From a checkpoint of a small transformer trained on Wikipedia.
Architecture: RMSNorm before each block, untied embeddings.
Training: a variant of SOAP for these matrices, 4899 steps.
Each number is 128 + 24 x the weight over its row's rms, rounded and kept within 0 to 255. Layers, rows and columns count from 0. Numbers have three digits each. The size before them is the row's rms in percent of the matrix's.

# layer 4 MLP gate, 704x256, rms 0.0921, rows 143-159, columns 128-255
097:086131125115109096128119133135103133180131102129150086086171105058145121143109091142126120171076101123136122143103133173091129162105135097125114099131119142148124105137127101157137152126086114112131055128138111123118126156122180099149115141099161127127122143115138122149134159178171127126134131136098134093149123125096153132152138132159110118103118124129152127153151130078116198126119
097:120151124125161125111096155128127131118134113118204113175104115146171136118096151140096151143078149144094102174122127127148162086131070145120134140120150124128148135161147082092099105155113136099105160155117167077165129120154101116129109160112113129134134096135152151112130142138134127101127137069139122136118121165095143131115163117143120143125072131092110126141096110158154108169119
098:122139102127155138081099130108138109124189096156165097144157125122135099090141116137131110154150168134086087105152152200148137077176142176142120161126116141107090107127176107146115133138106129101143107141125073117066098152120120094117124141113158151110152130128103104142127131124130107169152093139147100115119132124149107136140099153133157134126143129151144107162094136108120103144158
112:163104127171118183123164157142107104133135105127163109146159107155111128128108117119148143126148108141120156135118162095142107154138142148098075088129106146136136120130165161090130135154105125130108120140123117098146149146148170108124148163144095164122146106125129164106169129149112104089109144128109130130090080146156122121135104113147144177142138116063077118126100141148119126149129
094:175139144119126099105150123104128187092113157144108144130162107141133137158133107121117146099131150135108123119082122104110125099159136107109092144113084160150126123097104111114128116127116127137155125120170105115109124134166147147093131124135149155097108159113141072102105091136146164145109111140134138110138156123119139119082132144124100130104136059128130116143083129124134168142144
095:094139159106147139119107127160123126175124096098098185121137133137114127137134105123133115115144098186105120092115121122105134140079159089132143154158139110154130058144166098169131100160100110156146078112113149144134137124080110134112145120143157075160145093107137117156133155122150124143131124157150146132208122138103160141118133155098106114083120147117127153147124115106112132113101
088:167117156122122144124151132146089103142148131130134154135122129124147107127121163129125136106157128117115121087114148118129119135159105121130139105127167117126123116114068104116167119113183117184127198168127105103119137166098145126112166134170160137088143142128128123108163127116140099137125135152122132121129141094117090195153085169117133120084076132110126090138107151210102168109134
097:122141142126168087066138128143137146088201114117126082150104137094107144156161131139131146162139140139153088123184145155120188156186116134124124115123143131115157163154117102154132102149147126136159126123120113106171104114160131127090119155154150127139163123110132122125114111122102133126184121096151184132129080086111108131118165106140107135105104137151136138091135167112152127086165
099:099145159172128113118120075104194154146109077130129148102120113156134103122137156179105101112141112175125132159116116113084106065151152170129109128124137166081156110154096139128110168069112068152136113130165145158123102151151104109077119148092081120096160136131135148150086171123140117138128144104144149141142111147139174129116101113131136119141155131120128136134128099117118120079140
102:113138130127099129099105107089156111170147122120101143101113148147115111133134115125145155103106119124102150159131142082099161089168147152140134120121123096135133064104159165127131117120134139104128134100113115180181094138146136158096128122136134131127168134105145081125139111105160143111110124121113097133140147106131118091131149150138148117085111124088097116134188107153099174126096
117:126142167136146121141118109179138128109110132117118118126128131148141113059124103113116112109156128137109130153091119112156120143114085124120140166124155193161146128136161150160166112109137145154141120114083170111153141117139148162141140067110129129125154150111122137137089137124127195100163097103117128150080119168143159168116072110118144130124110180132164181129111092163126160092121
097:122119146160132152144142123089152127113130116148170121134096174148112145106178150111107105108094125148120158111127132144128147120175165136104162173129144143086128119118123134165153118123104081139116127090127095116134133050129123096108087152144124100119103113153108107078130129123126143135144120108150139113148088146157182119125160134135069123207095169124127100111133127137087168120125
100:123164104130151095144120140146133092146118059177151092119137100120089099086065122112128124128163121107130150141078142092163138102085118123137126115129132136126104112163117119154091118123128107143131131102119095074135085091147098155155161169144140120143121110102150116135091216156100128104113140119103099133128146122145084122125102156125071139139095113115128139143139160128128100069105
104:129150100166127111098161106138133117145116113111132142126118119137145120128126181138102129121152174109123135093144125103159143139130141125104115107152123076125102135118167119128140145121090136141113155094082134156110140106130138111139135150102122116104085118133128115128127135133168154131073114139134119161137149113078151176127151133150133154117129116138122152135061180160120135150140
100:145133105099100112151149180155090134148140106109160135111093118108098134147130154116114140109104124153120141139142151148146092079141153092165098154112162134142159165127143113115139155121166107113146130130131103111142106123094136155177169112139115142170130113154100136085137099116155141110134145089129088147152137125143109132095114118124079131145112102123135152116102115104120133126165
102:135140114106084149090141139119145074120083126094142144115165149151091120104177095129101168158111087134158135109143126135127118121150137171150118148137101099134131135148136171106139109100097116155139139085139122149110130155109104085124111140159099128091123133142168152110130110157157118100109109162159147129074112115113140102130105100163172160107159123115125131149114092077146139106167
089:157112090183128120125119142083113115101150161091153124110137107126117121120109159146144116110142145120135130062138093137116102115150121092150136111151127151160104134111168108103190109116138103138132175129141126124127158102151139170111119123159160140106152125100108151164141118139161109108107101107092148148150149106165123144105108133149131132129126130138121145077165139168117113154096
# layer 4 MLP up, 704x256, rms 0.0917, rows 143-159, columns 128-255
097:170147142107100119135117109156096157157114074086108130133153078096125139158139079142142097166129093145131106112134131144122119132151131127152147137089156154084138130137101113129138165172084111125106100137102119134120176129110094146117164094105111092116114101092157115143130180187117158125140131135090144123173120134122128145130107105159174095138111126153125139118136166119130088106124
091:111115155121140173113099161092132143127119158138131108121111148107150155166119118064105166115171091121126140145130116116137133152162126155147084112114102162138090104109112101136138131130185146122153103155129170143128160128141156143145150137169114106146135179132147095154130158125147109134191130103156119116129136081163143136088155099086126117126106086131145141108098132133126159091126
103:126172146150115121155150151158117124139143084098133136127165093144140143113100133147138107136146123163142161111106146076117152128103118110092085116112117140089146116121158133132117148090124128132130143134129162164153109130181146123124153163121109133128084128180097105145104167137145115162135131100145117078101138073136121125134114135124104084131106161108163110156107124094131097116113
109:150162147192119118194123112075131139126133110147174138147148081136160142100159122130123150095139087158112135111162141126120108171140130133091131138133116136094127153096064122093111109142078154136175127132140142145106120093159118151111198131143159114110128120145125183067111130130101161126106106121129137109171091105113154113137128143116084167097130137097109120136109156134100140133142
093:141148156112153112142172138119101146109123150116119156171121113150141104139123135137111173116131108119137142128062122125110138139184137114105122111106112173097111113129120161107129111144141155123139110160166141120088107153131158175120108060155166173117130141101142120131109126098200134142145117123126105115111122111152173113099129168110073122099116104138138131155093141112113156155100
098:139143128131120190143167164154094110145150110109129130141102118137127140125120088146129156132143171145089106123159150088152115149141117149132104166093116124111144129103124089126150094121078108103135109135075128165113125092139134114103118116121138128159105122152119124166146146132130107129132171146106125138140156132112129114118114143144125147148115163098134114123112136171116132133150
086:148098176163130150152126144157140132141169104109130154163112114146106106120150145138190166169120131117141155102102124132103159158158121177136121139124079156166131119115137115149073139148105126158133136138095166123138123137146140107171112134112127129188175125157075135104184115128106134119126061126123119104115107092088166083169185130146101154139131160144132116138098146141152124136129
096:117145095156115152109117093089113157098110152112119151123150089166133135143135143121143177168128157113120151107086133165118105126153103066156169157126116103133139134110118150152165202139132158149119078138113157136073163138119149091142150130156141108128104082133153107129148139156148128121116141083102094143125129140122185119099070107126098141111120167127112126110137142132114133108142
096:158180107133152129122160167161157131110119152118153122144119183105151131123125102100141141099114116104142161121121094161168119123156172122116124140110129192106112093123104158090118108120134105130140097087109077158174128179142104195144110153163150144147132139112107148128120106128124147122107138132132096128108118097121129098100141133129122192127125139129150152124106099140111110126174
100:146141136088135137138164146148130140114118167128128133132093151089133111164157124119153137129128160070141137167081102106095124102122082141117127123096160123092136135150093136143119110083143145136161113147131141091130138137115112120124159124151155109106149126137140144160098076138121117132112163170097125152078158137160148156171138116154084132106136160132162157133097137111133138092097
115:127177139143124057150100159134113153132173139166115121143118140132171067120150066114125122110184146155110074141135137101134121125135124158109150153135177094146100100140154098098188091070136136111145132121105143095127144123127151107100091151112117111087169138136168137166134122134156139080104120116184151127149112100129172146170112104114131121142116136132174138109134157141144112103105
101:101121153131155133143126101079102119158111123155127056104158163106143102134124092128130123147097123135139106090147129153168200138133112074142118093107130135170105123121140121085128124107137160118100166112157135120159153156110121121143162103110113136111155118124097125095138131148140141180138177147118117116109178160137116123097052131111155174116139071145150153161125144132133119130125
105:089136153121129133127128128135166111150111131105145120115140148145136091092137115109119110125106143174126117148114111131089104123149110132176115106132109098117164148120161175120123151135184147131092129084101124105116113116115152157148149125136116146146150127058145166117118169183102106104103153161092124126100154108127124110140115121156099160138147133085091153152139137129157121146134
102:124118135163140144121160125110101138105105132123141174151105096125111141135101147149115102107121138107121101098131116142176080155137161128115110143113123077116098125152138084128103147072135141148113106112136109162093103143116134128122150118110165113116128121141161138130114166111159126125103129140126133164129167084114136120137134109102105157107108120168103128083086153128108129149084
103:094148146136128102118171128113142128140130140139137153116116090122121163130148121125100134098143131129138130110114095119092104120109135082108141136150104161106121096117144107083146113121134123115170085130118146159129168125085113094126147138138153139149110143111137099087082172116177167125146123095179125167140114154146152130103176152156124150109125129131154164118134100113133142145154
102:112100115125116123116135169143146133119161157142143147147160116105099114129127148141165166131153127091123118121116163143119121100192089141099114140096141141116098152096158132123138167110151160117148080172123120068104093106131107140163076114133132145128123136129108132136098150132143097100152114116118187141143110131143154154116112127137127097144119123103125145112157128135146109143105
088:152133097138116128098145177099118119104160143079144093120144082135125105156114121128128132100120112150109130073110112140158106119137153099140137123139131179165107143124099129115188137144169117115191144138107133104128163106132136171093171127106158138117149135126131145188128158148162115125104126113106136105143137114159118141093120132153114167109120159158105146116145134149135123151088
# layer 4 MLP down (transposed), 704x256, rms 0.0897, rows 143-159, columns 128-255
099:153138100157132157086134115130148117177110141122133168063107179117119108094146111144140117112138092136121187104106110090100153159130119106108120092132122138134123109167150136126158134119144119163114134175115106143117142119126189126131132156073113134148126142115132130168086147124169103151141150133149126080156116095141124107123106108168106124107123161141115150134134132152133130117110
097:103098139127159185128148120126128117163134101087127143151116126095124164176114115139176110121154105113126113131105141100129160161145112133116140119137126122130116181106157116090166124140089159127124137153118137148126095086128105103139122143144171128105095130140136120117171139135161148080098151103117095151101150109147143140131161144102107147143113171045100100132098137108129161138157
101:129148125125107124135187079120128124134142106110115132097132121169124114151125206119147119087101101136047150158121155130131126142108137133083139123101138133103120118160125114129175126142143131130125131153122133185122094120128117138141163151122138094122114152125099101125098137138123156130117116131124124135135154069127122166137112128133227090119105120082109119082118108110158112105106
107:118155083113103159116099140151140096118123153149128096155159129130142123163141127171138107112136059103105128145069114153109071147117113153036122119137104089102132154077145134130104124169107123093127111133129128147122145149111098143160134114147127159157149104122074120106127146121136133133109138075114144133154127088134128139151129095113107149113155218136134118174121132073152141124099
096:140135126110124127134102105162127144131118123101117138138138102150140183100169074074109180151155143134138145135131120134157109055106143149104127084153131160147141128121129151096156139102134136142171148088124099096105134111148156143102131146161160162146102155135119126111136101138121132148130118140177120149113097153112138134086093128139131131130174112139151127130150144154129111128157
098:097139129128119152139178201147169134101112128088135119095149120132131147085139129129160107119090130109126109166117148128142125150103118156105145140132126147122152159167118087118193160128105131099095133127135103139111148142116106110137128149116100113131096143141134154176120122115089128111132142125146111111120106165130141098121132134133140137132141102131153149152066141152121118128159
086:155118101163103159098125140125102104130142107126136090111098152133128118054128087176143162132129135159117188098137101186119105127135091131127080125147142155112104089103135118152047121124111142088111079096098124093110123152121112133161143144108130127142166116144121152119152101152128106105135119130110159105122106174169131120104128129111106159175127131097127121115138128121124148129169
101:141102104123164096133153131098112111129154099115183122124122116129138131148117149131150137116098111168115103147145107166100124109118109137130147103113154093134111168130105107141129098142116137141137157137095151155084139133132144146134086115098151114195101131105112123095110097161130127128154137091118147121124100110145120147112088107111140170166112137128118180106091082136080101150105
102:151133128103103139124110128137149138116163128123080122148139084131174148164115102124157116141122154131161150138135173123107164130142168181097139079155128141084118156146165113127131106117106109092089091126146158117118097104124170117111105111111134126140140138114105147109120151154164090141135109139114120116137153106157119157145120147131131097133150130105160135070160135114083096143120
104:117119153082085095102094102128110147169191097116120172112120134144123101095125117114116157128137108168112135160114142101103157136165206164111116136135096143115114113163123126144162139143119127106130174093162101153146146153118132138151126133127113118154101195087124167130092121127149165105102151118170143099131142128138147111133126146134131071143145120151145153124122120124120138144115
113:110098127118126180133199132098139137140136120126119149129127118127119120253132191139124123132089118130145177134140156137083155118146128143111131108130098111092107162100120127109079145141124099123111104146165100120106135164123085123153138124130133120164074122117108089118153109106131104172107154142092140124127139116117129129141143136137133107124139139133099084170152103070126139158130
097:081102116186136138118106138156133137113141098165165125119126103093155128083099114126119118142104164102154070093144102158123143122125074124130145094143112139127113136141158156130139135167092142154148143125133160132105121114121128131120193124123065124120111083114150133141130188137114157124129142121139072135135141110095131091114103080161127111096138108164139128163094120120136082066142
106:166121149140114161141174136093161135141125125167121170096107149133149158154128107148126077145116137143144143098122133170143149158128144106086135118105095122121159127126124115124132125106135137081111107156141117129131159136104126085071108114136084120140155121123134143128124091103125117180089106115156094152152143194095142134110140188128136088130181113092124176108102095136120100157178
099:144136140158144113131155136142126127118129112094113135140091118101115156245112138142127157131138110134168127134131134112124121141092104179125124146122158090134099114142138096167027113125135138104115128108120103162127131124129153151116108136120120102136124107101115139133153139116137118143151170114099110112166086109095156135099131123128130110092215160158108128126143135161137106146138
104:116137119129117114126142128129147143082067115104104130112116137166087123167120132177137130116155169101192163119117063106157077153090149135111088109106163124175091153124111179106149124153090128153139111131135126119111123111099132097099113106127128147120114190138167107135114094080148144101115139141183152148103140124132167130155111156133165157147093146114144158136118131099159122094108
105:102125142157111102138089119126125134117117155118147160102134099107121098115117154153117131144137172133138071118118132109140149150119107157163129165120130149117181154144143091109129105148095157123170107134106168113161122150127126133133168106167112101114118116151133140100094090139123118158190138111098151147086102101120086094117117113141130113139156117204125093104140098102156172130139
082:104129132140128111137159161135117112143128084139120117146126127126103121196120172139098133148122097122158161111127122122110126154152138127144145147149146091133119129122132176116157170149080166159119125125127135125138113127109113134110130127106106129124162124134070112134099147113087147135116122118118141083154153145136156139131131156093123121114151105139103111170156093141073083152122